Weights of a small GPT-style language model, trained from scratch on English Wikipedia: 20 layers, 6824 steps.
Each number is 128 + 24 x the weight over the matrix's rms, rounded and kept within 0 to 255. Layers, rows and columns count from 0.

# layer 17 MLP down (transposed), 384x96, rms 0.142, rows 378-383, columns 48-95
[[162  99  95 152 116 124 124 101 127 134 107 103 185 137 148 127 145 158 127 105 112 184 157 101 162  96 132 154 133 132 111 128  99 122 159 180 111 128 126 109 112 133 101  78 118 128 150 139]
 [130 112 134 121 138 118 138 140 108 115 107 125  82 102 123 167 130 136 165 104 114  85 118 146 104 105 135 115 137 166 121 161 165 125 165 135 161 123  99 129  70 148 143 111 129 131 109 137]
 [169 150 143 122 131 130 122 126 109 126  96  90  98 144  88 156 126 131  79 134 107 127 165 125 152 139  96 148  99 102 152 164 121 152 134 138 113 152 124 138  93 129 120 127 117  88 152 144]
 [136 120 138 136 122 126 149 143 144 102 123 124 115 141 165 111 121 116 140 115 115 137 131 121 137 135 122 170 104 144 123 129  97 105 146 100 125 119 149 156 119 162 123 114 149 147 101 111]
 [120  99 135 152 139 112 119 138 144 120 126 151 125 110 130 206 142 113 132 116 204 125 153 113 120 156 130 121 147 101 110 178 118 127 188 136  97 146 110 110 106 148 134 129 146 122  96 147]
 [151 127 115 139 110 150 112  77 120 169  58 125 123 149 110 151 101 129 109 122 138 122  99 125 155 150 155 109 121 129 125 119 153 119 146 130 146 157 144 162 136  97 110 137 105  91 118 108]]
# layer 17 MLP up, 384x96, rms 0.139, rows 379-383, columns 48-95
[[139 122  83 127 168 139 139 114 130 126 138 171 106 133 113 107 146 104 160 120  98 150 139 105 103 110 119 164 110 131 151 143  62 155  98 140 124 164 125 151 126 132 146 106 168 158 153 142]
 [ 94 139 129 168 172 115 196 120 111 121 181  85  81 153 128  99 146 113 119 146 113 121 116 139 142 121 187 145 109 130 107 115 163 144 152 138 108 158 132  84 117 125 131 109 113 117 152 119]
 [138 133 114 133 139 135 107 125  90 142 126 120 138  95 106 115 113 146 112 106 144 123 125 120 109 106 147 140 121  98 101 110 124 155 105 149 124 118 112 126 160 127 146 122 126 123 151 139]
 [114 167 139 150 149 143 111  70 169  92 179 100  98 132 122  96  94 124 129 117  82 108 109 106 145 124 128 155 124 135 123 108 114 111 108 155 119 135 159  89 113  90 101 187 115 139 146 129]
 [107 128 104 119 150 137 116 122 148  92 119 105 102 142 115 108 106 159 109 157 122 166 142 130 112  75 120 144 143  86 140 108  94 156 121 162 101 168 119 113 173 129  91 160 128  85 166 139]]